Part of a small language model's weights.
Size: 10 layers, width 224, 4 heads of 64, MLP 896 tanh GELU, vocabulary 4096.
Training: a variant of SOAP for these matrices, 396M tokens, 3021 steps.
Each number is 128 + 24 x the weight over its row's rms, rounded and kept within 0 to 255. Layers, rows and columns count from 0. Numbers have three digits each. The size before them is the row's rms in percent of the matrix's.

# layer 2 MLP up, 896x224, rms 0.0632, rows 202-264, columns 0-111
101:168144145106141134115159133125149150134113149110109140157072084152138082162139137105099133174111132147159107170095147081133136135099102123129132135135061092127135094128139131121137137165138139111100151122131156109109137154155174144139099109126114142126098162150099121126156152157153150116151162142121147093104108145112130167131163136183
102:127125175121135112143132140109144143114174136177130115123102132165161180113102102131166090120146093135121099113152117138116139133106131123126143119129145154073119158124108117135183132145102134158115172128103117172139146146141148123137102120126112126123177128104087149148121134126129132155109118120106079097103098146102112080100128084121
102:168115111138088158124141119125122134130130132138122161124120081088152147121176144108115116134101101125105108086157104115066149112142113181085136127129149120081134113079140113115134114138119159114141130155098117106137085144136128132122106125120166114158124108119161128122176172170106157143109082104142132088101146126153085101139131136115
102:141115138108075133156126135124125096118092113124096138131151124137125177124103102136140163163093101121151111124181137129126165132155105132111130135185088146124118127130124126179124169139141194147117150130120147141119090098108106125107099132129116148117145150162174113147139130161111084130107083125118103111128140126127141095138161127159
104:139145103155146129127129159154138096139185106113122124146154136122098079128126102107133147103190097139129099117109127094140153120181118132167135120100150142148088117123158113116114093142101110096172119139158141114133113107160135094183147120144101113156157132115110099144120097147134138139128148120150109141115131161140088107175140159097
100:169136120119095144137079121122139167087147155147112108112141139096117153117125154143179142146056095126150165076157113093147125144132185129139107095112126148118116065129110111153146160096173130125102132119087137112098146129106158151138091134122170161125129096119179140149133162118136106117139134155131144083142090149143137071139139097173
104:091164081090093160145184101109116148112106142107153125116101117112133140141134155115138186135121100138173141136136148072140136185147086171117122112128129062084102115143151124150091124065083094130158135150130141137084123110113111109133138160127145130112120128120099144108137125111093109114099102117138133129133140109158144106088187109123
099:145127104156063142099129125132094121119110117113065123097124126116130112131163065121124185116139148140122166151167139128115149103150108076105140106116119147132110141118125132123108172146137118157154147131158125143104106111179160133181155100133169140139095118130142114162121134131122142130168097124122121085116162129138104110125134104198
096:135121112088122141113158112100144139153110127118148120116146142126135153148131096138088117136110142152120139137150121095144090117102164164130157102117123106103137139137118122115132144138128107128150104108124084127167133168150148101101144133117126130165121148114111117115108146148115120143078130114163130157090099178122156141095098097145
095:134151187140101104115100129116118136113133165092115119123125124145147129089137109150146092121143116089132169154123124090097148095125154112105115161075118129133084146084131088106147128159112115114138100105137129111133112111170141163168135099120161100126087157106146106101115162129121168130098109150113129115168169090145092136134086139151
102:172137158119141152130129152157155112146109128131133139141149145178137135111171120120102141113156137121122084143087085128133152129149113123080156116166164134119140093107113111121181139126109127122176111158115143168083178124126125170092142145106087148136107119142130120113122100152118163147129104155162100138166110131125095155103112160102
096:163140095163148150154149122135140130138090172140153151137130147169167118181150109104119140103143136131144111140147110146147120126113109095156153084157132098109118100153137134128137092124109097110115121137106167170127116124136153109098109138107090092111131140189141106086091133170161147111111090091131141101160143132124118136176175184105
101:074132121133137150115115101146114082107139103168136153116116108142153162096141184139152134153075140079122115131126138147111112143121148138128104141108123109143155127148131117122168103125170125115118119125158122149138109106118169132098097125165181142131150133170114130138120156091156113104122158094090105105125115149076133097111193122149
103:164153186116109123162095116156114128107118118148134104107126135140121142121107141105124144129167117156140109108139097080143129119139116159138116100116162135122149152151145139141135126142127167136129109081149159122063093109134104085143176110117133116138113169167115146124145093118121120130129143150153106109128089098138117118142161113114
098:150156131144163127105117131128089133151117146119135128103114093089121116176128126119131128187089115129172153129148125112127126154111116093143093145138132128103130091127091110124130089146082132114141083105102104141128134145122139109127116107125104099137138163112157125157070106086178109106143070164137121134146136126110173086164125147111
098:156138093129098116104119145125143152109147106095145131105124147135092084126126128134164129145135102092076110139132166132179162110118165148139171131135155124128160082132157131118128061099107125111135150171124170082091129142100135099108179113178147132098144129147151114115094138128136127091126097147147101183133137116128137124123122138139
095:105110136103084189158084133133126147164118106103141148148113136131125138157142170113111121113117098160122124089115092155134134188142153115107130145129159126115137127097132093121069118145122122131126084125216138124120131190107124136127139099173098108151152110120091086100107127125159117099098122105128130173146125157089144128143097056119
095:154142150119139122081118145138148174136100143146113138116131165127149143122054129131126120175135124149138143134122117131143110131136187123123139124101137157150119139131095131128106176113165113157125099151119154128155139177132104160142116097104126090145099134138106120144062180150137108154139141103090116130109148152134119157122149129158
108:092141117166162130070115167144149127171187115151174183106100127097126107112106132103131131119139098143113145138075121115107111124129149160135154162113102140129113151137123126156106117187129150149095114152088163121145119111061168128174140122122159134102170130160128144127113134142154113164132109144112104116166143124136163111106127134137
098:163168116138113092118117193143145116076147107179123152111084131138133122100157110129128105116120124098104072093147089150135128126177072140141148151098126106146147158141143150135107138110117097142120124148128053142155128171148118112093149115154152127101128158132149160126096091179142124134127099137151073150172107073150132151088138133142
097:101085131070140113131119172136100096121101076102132120150136153125090107129152158123162113100146129130115135102156119154123163115128076084125169105107102115108128097112120136100106145118101116139127109129125140140130151123099152094139141118133100096099107161178161085098148166103123129113100119115102114079105108103137125093114150121131
099:155104133063080088122114134109071160153122151115143160184124143111125096101124174118156148101144127134148131138139121089148169124136105146104123125112172122148155117131150119162072145121129113158147149142120121154090170149160154162146148127111136175144140143115125114128127153147118162101089143128112145085173157128098124089121118143124
092:125112117154135153146127141113143081166122150091120091144133140149146137163151125120143139143133105119121148130105128128150143119096093104086131121121135135105169124148154131082175170109137130117134139100086104081109157137198143122129119140116124182112138118125130146142125079114109138143122181147109125132112134172079138136120111183130
105:136118122104137085067086149121159116167130149139104146116120157128117141122108174136107109148124105111128149151128149172155129116121129089117138125107129073139113124127133146173101180102146144102170114094105129131102153126146175133106129091091097125096191096148103106112092160121165127126166151195107138169159125127135140092138106124182
099:126146107103097159132079150199184136117127149115178158173117115124145123115158169126110111166134130124099084102115149148189159102147131122128114139102090154107123072131150158118154126142129145122156134168107124064089135153129106109120097129121125158145147143125152115179197119141143113113118132142120141145156121096131165129122113125092
098:146155107130133108126141151127115114127164138114135152149133128101103102158159120122159107151091084121166095135128135151157156138140107131095097128127131099157174156160102112147126173130149151140149173095123120137098139118104110141144117160168152141094118140107094105148165125139164117162162120126144112112131113121106106098130125135145
098:130138140153133124105126164150139157098112151131120188117156163115112101127069142089126082135136119127128130140114143136141165106156163120083107111165142101094166169104091131147102148086148112125129129135120148129097163105125140124118097145174130114137136157171138144131153134127135178105149166104150120127143131136135147121114154130157
106:138103124170146125122149174138179140109106145097134152076127167122145105120141120125152117125124174136103143152092129186073166119087076118115128118107142111122140125126132142097134128088110158166138135108136107126157179131082116123185166129126136121099150138129162081104146141178146106124101123114114102094153125149152157148137135128127
098:129136141124112110097093132084150095106135152149139116101116178094138103124102134114157155105110137122154131091153100123124130176178127118118097099125085124088109132113139112147159109139119161173131128154109156131136132143148155168137074129117113168113110095088148129127112144098094148131150086137084114099120140108136114072119129085120
108:107158098134126122125133138152091136151115136141143162101125137100155125137101130109118114111171127127127093082134133082141119170134114144177118107108159116166157109099133107122136102143141138155113181128152139140161124133160138130128093127186144101111126153065145168136165122139123156111140115080186141110080109107094193139146146110098
093:090161094161153161164095150142113118142157102145129119131162124119150139120119077150121145109171142127130104147138143124117098128094117117124137124135141157106106133137138089091117139162130170122098109133188111139110105159138183119169106105154131114134134158139138130128155115124128139173144146125122160099126094084147097107109131155116
103:145096146146112140170148130123129120161109146141165137116086097117157163140104132151162102142100155124109138156169097133130133120141157089154153138172148108151103081136137081120126101112095107114133090128126128129111158122136132152114098131133136132146139120130094163132116109124150120082172143182136119154142099165118134136169144115174
101:150168087080112147127109135126143105124100134125106134116133120095137127144137124093145108128156139120141139148115180154126121134092075136108141145091106102158139145145157116159173155122127140150168121159118137153146143062099138127109100131157153154163148138120089167137104126136137111125109152173131147155138130127140184135100148196133
097:126155117163118084125157130153175107113161113161085163153140165137113143144158118124128134104147172139112088156123149120130149177133092130136182156068124115151117128128135144128140148135152195152174174174147109122146106123180107127149128196134131131112136172124134094126128139105154082111114047124132127121128121122138112132124116131118
096:102112137119111136167121174120109138122138105132108142141132117144109145137102098104128124077144122124134125129157161123053081112118119141095117159143144130118133142137119132138126156173094146105083161121115142115160158148160098131126081157123118126127133133120098145158150144101101153149113155125139084144109142132128142169127134153129
094:163145189145124152144145114086110132101143158115117145131138112115148138168145130134131113147084152082113144129130168122121099112176142159122110121123096128131118130124109173105123125106102142113093119115144143172129161119146137096142152110095109162111148126138128126121162128115107134150125096159175118112117132125121107063144138138163
107:087105101100119153094130171113144121109137162109188127103170128108190159121143129128111128125095090149108113139125114101135149138172111120125092089095138129106166126069121175156140137130122147132108154118074140134111148138109144102181111102123147122149147143116100163162116129096132144140107136110182117139160138097146137136158132120131
107:139093135120155143110142172163115129115099123103170155093119156138112189119132145146132124114087094145130131125134100141130154115126144103140152135180127152140125108118154113148190097170136095124151113157121141101126115113081108146109129157127125080142155117124146131154125090145144132143096123120110128092164118099126160125141142095066
100:152164134160144161157130147131090122134104109166075115104095110138136102140160164098141094189078136132138150154095145114096081087123113092129152167133102154100128128120126115081134137090107112128104126125145172115171156137097116130090139108156171123093143140130143157136124094122123140136182082152117135106137153117124145107177129132087
101:140123163102110145137091097124111129133124105136135110134112158121156117114143115169139119112166149111133139124150167146113117135137135163112124167074092109161101159122148112101086126139085143076141117137148111121132129122112140172143168115150114161177118114163109132131115118133116124135117127137164130117174137162108059162128162124143
097:112200110101124097126173149156104149145132124158107123136115175153153118147128124189176138092134132141110152103134159141127144177155122136118143133141141113126147142095092156162154136104101105126148115177128128141114157148069104136162085117102111123148147095091162172131123096097126134098126130107114160117154105107116123141112138129133
099:164104143138130123124107123180090118113131097147181089147132137162123155095137090117149082139158122176136107147128131131154121123147148144144113143157176126159149134130142147114093115131138118158110163147151126124132181137122149125112144119131099141108126125104112122128116125168123122112083140100130107124144116145131063161068078088103
095:158129116138089168104120126172130124124098112150118132110111144153148145138145106084109159103107101085143148133112143132141127120149167146106108145116130121119155182088145107138086163131171113124156134124134137148123106135128131140170085154137095115096158109149116110139133132121159151127152176107113172133121120141096102135099106152106
096:115104140100112140175120152114147159070132160193086133142154141168114138098118082095114105121156098150100117139147108131120120146170157132127135121101102143145141107097118106123141135141141143135155093160148102143138131116099145140132124098171140148151150136149141127175112184120126075125143089143156142104103122145158145114125156127118
105:155153108121112126174130060072127120103132139119128127163150140137113126132127190113156108134147110100150134198159126150147133163158124128166158159119080113089114134147121112169150140127122163133098118133110135132085152127139141135115129150120125140125143166124125156109135163161146133130143081135128119146112138105132124134109141169169
095:183112187127080153120127111097179131175126138140120165144158114110157118142149187124129122122095112100152115158084108082139113082161157152138111151087121193146130129108134119155109138129151095124149106127100134142135114155141102105115113110125144150126128139145110172163123141120110119130109135152119126114083072142123105149117145160130
097:158145120123103136131153148134105104131107121147129052115127155140130106133135165188066084108144154146098103127109178113107117146131096115077155125109161163119132131120114126113168118132118082136120099131145091155147130123118115085129110122091122145122128110131159165107097140091080127104127140060110150138173092097117118132147136144122
093:119173130114114114145110124100182125087169127167095126107137100107147142109150141116101144136088153133091152164103139128119119114119153087137178101110146123113094096150130150111141128104116130136100151122161110139132135109154153149113149149124131137129153091102110131141079110095158104136108164078115092147146143137152092108159111144114
110:139090150181082118152138133109129167101136164124084144078132122130133119112138163112202124147119119148124091127127139102135158125132138192135100162109119131098107123103163125102132160128113119154116139140158097109138135134107119147149111137131147081160129143111157136141124117129111122110140101114133156115102168072141112166118164159109
104:126115120127128162124110147132123121092129080112115141122128098124136125100138120151141151145121122132166091131117130104134143090127156120110123084113103083113103111109079199089151154109154168115103132122154133125087153106102087094158127122139091099110121109175146155141143084129125169141147149118090158111117107092144118086115119137107
098:111176118133104162117123158135099121131148100147157111140166118136100144145088139071075134117098161106161163170094130113081143114119161092148127145133143115124096131160123130127088137139142139105176131137107132096108155132105127141116154113124132188137165140132098131163122143142134110125145135128110141134141109145159117125122137173149
093:130077115146100134136164158104135144126139146120104096148102129110123157091110137147115112109118092096092129124097162086135143139139115069140120148124135096125130161127106117097106106111144079116153137140122166107089071113138111090110160120166124118122170128116138109156108082137134107126106161117109154121147151131123145145144157116159
107:144095130145125139166149134141107112105143176116157138101102129115146110123133112162078093084125169162139163140141106145138153138144138130130134138149120146163165134113120147074108123153111130121140144113119143131145078176130160124151130134136111061125136158180108147111121113156116149117138106109109128122144118095142123118120124119124
095:097136144135132153132088144163173144151139112129131142129126134144070104087129117128142174149152125148104107145094127111105122151149106107147123110116082172133103111116128135123089082148138103121147144115117124179139159122132140098120163123145156125138138146146082154159141115137098154141097095143127107104115087143104165140121145126135
098:172113126181131110090145152168137135132151167146129113136088118085144055148200140119140141132143180063140144139100137156114136136151132133135105128093109138167126098135152135140166116131118091138118118137108118147136164118134161121138139154143122109142101136118135133126135123127140137124106157129133098138095126111134152148079126129141
109:121122105166145145128103117141131128130090123126111149113129123115141125162181107125132110171159117151135115130130153155139081145124151139150152129088135140071156131131125105154111136101129111130152137163120088135127095164157100131131149156097155158136115110105131166160125141095151130160113097136094121099149144150136093120143137131119
096:155141113151119128149136111101162159133142153091127122150109124151144153133139122136126118079099103149092120106120138106146164114108120134120108107144149125129129075065144140168130119155165157115140132113153113119097165146132114122096153138172113114107147142118147140103134147139131151098166075178163096114126121119112143151150104119138
101:127130128127112114127125142165150158136141154073096125134153155141103091141142118123126112127120151126126099127106149127133135107142129090107152153109183114120138140117134136128099167165132099121125161164130161134127116161152152141129153092141114098153122131105107132113112118146128143098114149140103131128132111142112116095112116111154
102:103124059134101147166133142139135147130102123129086123083144135120121139129121109090126104126154130062104085097136086127132134173146105099108120140112151140144150169120111097130112121153129109140130085102147117092117173150125103099105132105189079096124111134132119151162089097162135127133133136093103143143120132122160148176131089138130
103:100153130116138141130089130090115170091124110088153108139129180126081163126118107128137129157115122146099130084160144133139125178084150117134128150101145140097135147158092145142193162167153131122130120147131148143158121158150139140115082140107127178127138158114097143126135139106118111133110157152096134166097113102119138081122148102177
100:123104104165151096127121134128149133125156117084110130114145107187179128156167131149133124099144117153177133095135147120111114119148119132132103140137124088096138123183113134106082127098157122132087148094107104130148122142163110137104125092115099080115099092152074155125132142074145165143132134069123123111142105150093124097101104127129
097:082140113136082156132157113141107176157126090099162099185181142164146156104152100187102127157100144114108111108127097134144114141157137125103174135109137118137122182118125140142150131121093149116126121151145112092155107091127123141155140155138164124088107136105079100131135121116097147128125093171148124168106118135138123112143123131133
101:128144144097129095123117132110156134156157140163128118148143123135124131112171136219120141095084138103067183101161150115107116103064164124075100121106135107110130144099105134155127118125123110121136141184124121125120139109127145130111103126116108070139139090146100107114102137137150158130151132098085100111151108128131129121156111091105
# layer 2 MLP down (transposed), 896x224, rms 0.0632, rows 202-263, columns 0-111
100:170095146132138145145121107085106135166102088152145094108168134132125120144123113138110120124139089123120103148131147134154106134147137128111127161138135098127143110135105143089075095114140121178164150141127134145143136151095138126089112111097090166120134142116145100142095124111121126108157132155134123127128098115122117111122156117106
095:140186098112142083108153143113114122081109079123077093111137104118086080145140139118096127133157129124131102117128135123114112111124128104117116086128133115154170144111108137145126102103106118098150108110095190106106146125120098115135153110114106097136095134123139132124119178102141144097167115138114133178162122141124095114160091130091
100:135120156133164080136146179124147131124082115136150104153134130149150087115103129147116194089126132132129116149091164112116162106109098108121108076145083125113142149131125116129126147136125142142086125202143115118115073141137117194111144118120154133115127119126175136165108105126112172123150139141100130131125129139121132140155081118125
106:128126164145127135133061073152174137142135150125112135076134135073176084161114140085093123171118169144132146164139128190114140112129141151138105116119135137114159113087110094147116175087108142091108103109111099115166117167137110121115126127149147130133151135085132112140137104129132088124171112134130182131112128125151115108089145115148
103:119145132119132122122089090085127150109135121154192155084137150149145122117176164125106117139151115126161106104085091139080116146115099109121134130165150189134156143117106160117146131115153176133122153096133094139110134166099105140093124116129119109104126103152124128104121144122130146134127120148119131118106134137108121127147118213117
122:132105166132106137145146149110164122102096151090145088139138150141135162166143130114119103145103135116150127068117140140074147113095110141141135120094094116132166135128141099182129156140144167168130142150104095106109157113122164098120103113156101143080098115105142109152134125102103144110129133125122095103077138145160140116167092112162
102:160102127161147130109122126102129125118185104127128136136133117112117126138092137155113117089138157127128106099074136118115188116138147124159147113152129136155127151131147141148168122114153119176141120092170104181149103088138149127160117169129148099179082113178143144130097134158127155125084110123125140150112143152099092131147142089164
104:151164094138124129124158090125097155121089144137114152074144123157160132169163117150142153083097094147126141146142121107108141142139122159153150099122135124128148099148138146163095114104132170136145137150183107114116122140139133150158106138101121147143163101169157117096097108096127129163127175150180110128119120174129112146107174168144
103:083142117146158072130156101108177137126128140160154096155121105162091183107132116127114151122102125112101138110123127134124087093130102096137152163135108130108158109152123150121130115100112085116172109125136138131148120125113114101118147124131125133138122135132114154140156133140150145136132129103183148117153110145110126118121135093139
112:144162183085114141120149137140132171120135128159071104136120145112114150108100107117117114083128114151110126129110103155099141103113118123079109103094140097160151146148126149125115120094129142134125145097096107084202145104127139110117144124117142111147128126135146081116107123123113124078110156144161169125135166126145109107106132076109
106:097155130152116097163103155107083126168131108137151125117176146163122144107142102122097092128124122144119100131117120080114159113137122128165136098102153125108101106122134126110106140136133122136128138143149115140106132139158121168152095099102118133119148148180122148096163142123105167172131094113104095136118116105116122117154157155126
104:139123145098174103176108135152158086127113156148144102118153159121138128109127109133101095157130098147121125134138113118100115119074153146084150134107179098150116154127122139129132156099181143110186106145176094147112126111136113144144159133114127157112112127116117115118149121130112127143123137131110160125079128139148118120168111127130
095:092108109139146155122158161121091131141115068160129142125102165151124127132124155107074105142134129140125163163106106120171132143142113154110145152104185116141124130151140172140065142161120112139140140097122158152150143141097151158148116117093186100157131143099115137133128116087114107136090132166162159137110156114124105124152156165117
107:135093122120111124098160156150167108121115138106100164114102139113140114085139105144106156120121157108139154130085118132165110124167108120107147157155136107100132143127131177118153137115158130139124095115151123113106093111137145140135153130151088131155133153119145130072130146141145131136107114182123121132140095128141088151132121117132
099:110147151145130118184138111135112138125154098113113135144177142145135163113108131123119130120132181104108117141120181086137108115166124135128172097120128135134109120113154147125130122119123107113138163123161114123074127099121103156141126142126145137097122115106105143097127113166132103129123161124131176083105083092111105139132113087112
100:091065127090136153114108141180147135100173113124176128108122135121123101131139139118133102136110088091134074104148140141145152187135183144104126140108148118131135125143139159120083137144109148113108079161125102130130124104135132142135126070082124124109134198067174147150135129141145100120133152153150164160092127110144143123123132123128
107:097109160123129158150127141135090117143150101123125064146130117105160137142102109150101102118100090099170142127114069123151122103168060103091144115131115126092112133140113152150154110169116111098147115117129125127099114161090108138124166116168090126090130092123145112109158140157132133161159146076130092101105145116125080112160106154125
092:074090112146104114163173130129130111169123137108127157096124146169144123097146105115144115131099192168102097142133125127134106107126109154156110138128103111089155100116204136122106090127138148086119125146137134128114103127107127098125152145136113128135139143110132122125135091151144135123168146128129134080145114110166144115118127131110
110:114087153136137165097118118157130107170100119080067164103105120126116192115140131101136083147090138116168123108101127141093150170113110084143122110147137134115160119110170170150173125100132107132120129151139125086102107120119126163083112138130166140143147132144116126160127143130172109150138147106107142130116121147175139124156134126088
105:147133119134104135127157089102159137098122096144151129150098123163155164141145162110135056116144162124117146107135112103107147134119132157161157107151110115152139123111084126145137165162101097121097188135078179091125122137137126105128112117106111140091085137149144157122147122098189167135127087164129154130076140138108118116126099095160
092:142119169158126125132139040097157125135100137146121102109189119170157145071130099159082106145108160112144132138123159192122123147124146157131103161156144095174098113144116100125140134122139140136147190098147130136122120136107116130115134131101174144114155086116073148088077126141108152115132139105136110137123166131146084155158115118130
101:115145151124120107105138103097139156113145111174132147143174119170129116160170146125125182102106110079142133096103111120143125135096168145178132128078089117101128139134140150117137134099145166156152168126117178154126137096160113170147087103125153100184132150150167149168114117105094116171114115110096118136127148120121118123159159151116
105:098081123154129154114147127131110078141128111078076140163131127092131094138149152092127116115121093122170165103111098084093113104143099138119137112120120119116185115131120169111145161134139126152136136143079125102120146087150160115132157148156102120129111150110118103134123137154090114145124184079113094121165124136104077152116124150147
105:156174068087158122146107148167132178136147136114154113103090113150140133069163100135092135132161135119123134121120140095120129135100138148106124130120138145135112151118141151180123144142132116095101141085081111161168104128103140125161112157122120096145129117097107148141135133092058139140146128119103128076103108148124157139145148113133
105:142158130173147109081158148152115106111096134141131119178128117116157089126143160171113084097123108095141106117116196108171148176166132132131144166112120130144090139125120155138160092130084160132107166192140123149122133167103113109113123138131129131153088100145131145133132080094150099149113106120103174152165110141175165121113063128132
104:146115141116129127153080159120153122136120123141130116117118171106138106135113181129107160142170154102120173130125077132132119166110095147101144115107131076111164084136106139101152125112134073096109147132122135125111148133116128124115173119120125097123086171152104133110155153139152111097074162128114117156111130112110129132149170088135
104:138143154115121157131114105136138129122132133104116101092111090112142134139098121130149120170137123145126121136125111174160165131151133159105149108122146108102136085143115144118138195125150183103107117091110116136126169059085110142130149144125120098139137151132106114159128145112117145112145125105122136134122147147160115155114140107099
104:129134114126143107119168042121107128101121126181130157147100113128120159101131109172148145102100133128128106147109142093136147154164140149094162135163117133195144127177115137117132087123135109148088075102156158136145154147115110184074164139098147125132193133110110143135130119124155135155150138102107134137141134154155118155107114145102
082:104127139105112139165156133118125102134106096129148110121095083143114119120145112144133104140105095102118065138155122164137142134102134155150150148082183155137139168144117113106116108122161126110154110108124152147136162146094089127150133089169102130176119157150118122095139118124162122130134161140126081140130134131159123117099146116091
122:131102158144092180149116148095170169115133135106138154148135124102118114137066089124135112102143122127120119116081077112112087125129149126153122205154140103150077156091124122098145154099109100114093113133147109099131126133145141112133134138103124092132118113179081155100147139144113113151137096098176087119112095144090133154125107107130
101:097138108130117134199148104089109163149104142110171102109116133124168119123085102125106120132136095147130162139118184113119134145147137132147142124197131119140106106113115121148122118128163122134125166102132142150128121176108115138116075136105118154129171104147120110128118157159150083080104126177181125103117123077095124101131129112155
106:117154150154142149133094151109122176117073151090132151102164123116094090173123143140101103132135135123138110114087119095120065144180092104152113125126153127131148129152126116158111108132088130124166089149113117134138118139100105121123125119128152117144158136139118092091096150125108132128112084081132165097125168147103120122136156132146
094:132089099159152116149148120153111134126112199167146129126142137146126089146099101131129131159148154127122092166123102128117078087158127097146132093161142116119156108126127150126134135101173155135124127097149087114140122164104093136092124146134128122099143096123144112105127144125131147128157130165130116114090125147164080119133139112129
098:138123125077132132101090163158087187103107121134115094078083112093166103126138153123109090149112124125124175127116102125101111161094131111105115160120112116134156123124087121119109129122108104096096159130108114106142113126095137136149112113129104140124134115107096117120154106155117177142093149115146174122150130119136159105126094154096
099:122130170148145144093097110123151097111133119122119151133155103117142125109104120156136105119118128100143113127087145132134127123163157105106156115123115140149089074169076123140119078112164089087143117133148134132123150118141105173162147110142150083121149127131081120155117133126127122084125094149108157139139133118130139158111078120119
090:085134119125137158111142114137104128123095153159117165141134141162131105195125096127105127136183150081139102113098134120159122127090168170141136138167159116148156123108144074141078071165140146143146135151174088115121125133064111121096138143127121136149136126127145136121114116088146108148128135120140192116121150126142127136118127105122
081:180134155133130093149129126158095121119098110129076130144092111143056127135106116133146114167133174111097135122116142122100112113097146138134176129131120113157113157166151075132101098120150100125129113152146110128135125114151111130080123176139097150131093154140171114104143097177117106135127113122078138110084121180115134140122132114103
086:077161115153111127159093120097148138139162129115114110182121118155135096147121172130110096162115127160128172115146147104144116136127143127121076121115142137107122110121128157098065125120122137131139162109155140137135129141181123121178132142126125175133105148111104104089111169094128112117123120115159119118114120177116117148130140196154
092:101113108140119094111145120127160125074160132129151139093141113158161117148131133154107126089157144127121118117112121128135156145141112130095152113158118164160142134138122165099160123104108133130119080100155120142105110133142088112154094167131131137147117143149116085127141132135111103113083161070131133103099095137121118183087131139137
107:163121134116112129154173121153167151118120145110144122110122117182125118107114147103149104090108154103166084113125156142115095175117125135118087115138092091144109103120117114139093180125120101111146148123110091127159136151148113166142156159095124117163148161151149123151140145132157162097130135142140093153107132087140138108109074123094
092:154084154142130145131107123152138125125164116146130139111169122121113156123158170043110142121146134154151132130099093139115129095113130120135127150142134147130112141193129136134133112126165160089129100068131140117142119123144181114110168129132138139105123122143124118135087144117105102142148098136139127081092126154095127149156118131093
105:139126174134135137151113168114152152149150166163126150086090118118104068098137133151144165162123084165136120094165136152140134133087120074135081085119109113127092141123105143144135125128125143161120173132091150142117111129134096130132159111100131132115100084125162125136139131081120127159161188130104153148108073168159122129135140158172
102:121146136108181147161094124123104070091128137164101114131124103079157113136151112115144146091127166153115167126145123088128181100109117111151107142144091107088091113142091113146110120125108118136129151122151134137133129106092105105106107095140111155101108140110131113171154115137124126134153114143141117136092118113113078124165109107129
103:134187143082127125170112120111133151088142108151118120127087151134159139123111122119119126108146100143139105082100100153096114121082106154159108132110170117107158140140132144086164166076113134128126084103148110137140147116128161102144147126145168131123102128163112095126146119132134128117072160148168102140113135175162160096099159063131
106:122136101122166157143094106128138113077139134136124139094135148119126097134143124101127123139140129110172134135097098079111138125160108099124145131147099129170148122126140109100119094142128117160122120096091108151193168154147122136135124141129113139092139138091100104182145123166118153126107161126144138162103166139158195111123145151117
101:093158093166152147133109143137132166122114122125146138107097083113134199104116141144097136116118134138137115104179167116175105173073117133111139146151147099175120116123155126122129097142162098159109136131123123151097138144134109140128131144100126125126111102104130108109097141093127109086125160117131130115115144191138092111085122103128
091:096167139157147160146108118113141125116112158083131165095153127138144088119130118068148132121180135118100104104149129099104140117143115126148144090150095133137090140138146141094104120125147157107138144127131188109139088106085123154127141125135125159110107117158147168133106144154111116098094155183148089134096125127123155112124127139151
089:139080106144118167147151113106178118154121076115183114145135137108092076114141075159168118136167133150140125101129141133151118152098141138100118111116121146130151134090115114093124146094118135129166101135120127117119145148123100122125111102110112113124118139129109134094120140116111169138127107131129152148152096085095126110087130091141
104:136125173107136103101117130134110099145091129125169126149093086083125102157138096138101106129123103120159125124098169107116129154117121125109164099094098143093119141120084095134084142155091115088116119080110115132087143117113125143084113129144145149111130123151124119137126137116157154152076130171139138141136116129148123110113173136131
095:156156101154153137087112121126124115111158149191107127156136096128123123144134146097129120069117121111087148138152132183083140131145158169140124179095149140156113121137174114156120087118135103148118125104086182106153151083138140142166130114097154189137094097126097127127141131149086142122090128098154137157169129155103160129120133147132
098:125153112159143123157143110120132107093169137089121111121162153108124153146126094152152091094133141126106088119107131174128094119117144133077147126073154155150141138107157132126144148104146140125133106100147164124173127155116125092141140094098138086167112119099116095103129094121091121124131163134141131163124123116150133127139122098139
096:129130098131143106090142109161167128094103118104127117119171083156144125130169155114138139142140111123119133121104150140124098130095118180142136109171086151120152126131108163123167134162115108143116128133098132137119124093108110144105103142131152139102121132095126130141153163106104118157083112132141133130164059121129072157159103157133
107:117120144125129100135123149114116091150075113141124113104145145090146123103126130143125144113139163097107079113123137104160136155148119164151146068157153115125173138143105147158136137141193141149127158111138132173158122045135105126133087156111130152142110184137102144097136089133097135083089121133121156111131084127122161127176123167141
100:154144117126088144106189126128072144131135126120129121115126119129153130193155098090087136094123092126136088126135141187134122145122177157140121110075141119119120142106136118139176161109150146158127123104116127141158094153145118157111126132086145136153126150141185094108066106163131100150113140114086114099171150072173159155093140138109
098:138148144083101119082090096118112091090128127094157112120124097145120112130084140159172089130145094146153165100105102133115105147125121098110120118108134123120110102105133124117140153131110116151139140122144118100108113133133098119145128108153110084143139129095177134126115098156131106167116123110116159155158151134151152126105155142127
110:126090105154137112141115141135146097118114097138133126134108108155140118120077186124130181137117140080142134107142097124118135118132108121096177119151093169073133114103113159145124116138118096131150123125098131094101158109123117111139104141164113102155145127155141121146122135168141139112160113119162136133120136079115133137135110100157
091:080114134109150107084108145132087110100110126172103118133134102156128104173153152121116125107109115115145120124124105127108126118119151103122154120108162150145140096128105115065119133104104139146122149128088129123109126147160149122139117125123106127141126132061075140154120139099141146157143131112111116181122157117126083073130130095155
101:100126127154135100165135092135153111106171093124136154193082153131085113187131117116182110152103104110137114135160112089120150106149108135140137090113135096133153137139124125110097100148143138130113105132160106145150155123154127099131132138101124132136087106074141183109114122147132135164138150168157169148172135112105144127123100179129
111:098123123164110120139148123099119136096109107080128146157135136123084088138164151113135137142134124109106147096141136168146162106128117139164109127084118154090093134107146104141084095142127111147117073145116159162110107146136112119128103133115120149124147122133150134114130107177160144165135120124145146124136118151105107164199110098145
087:130112115104108114090146151187150135084164130144184160149125072155160128155135122113119088123125135067104145156155140125125142126105108140084063144093130098107133103102113093104080118113117108142091129137104161115091144113108160125123120104126150102136110111127121087128093113130122124143136153093121138128107150142110112116163113115132
098:139133139117114183156119126156106138114130117150124168131122146094106118132114154127137145110124135143098132145124110128140147129107130103112133079100173169154102165115089110116158112157110147170162096150122090173140110113118153141143123147126087171135113169145151094098060149140160123104144165159141110125121173109153137177139097124144
097:127102123077113073075054146110103136105198120124103108138132098129140087165082148153115110113157144164137127139136124136107141141100149070124135143142123129125126111088120144116154100149135141138126160113132164139087146127117161068133110151147118144152126116114153113083126132169152150163091108112169155120128133103174127134089131118104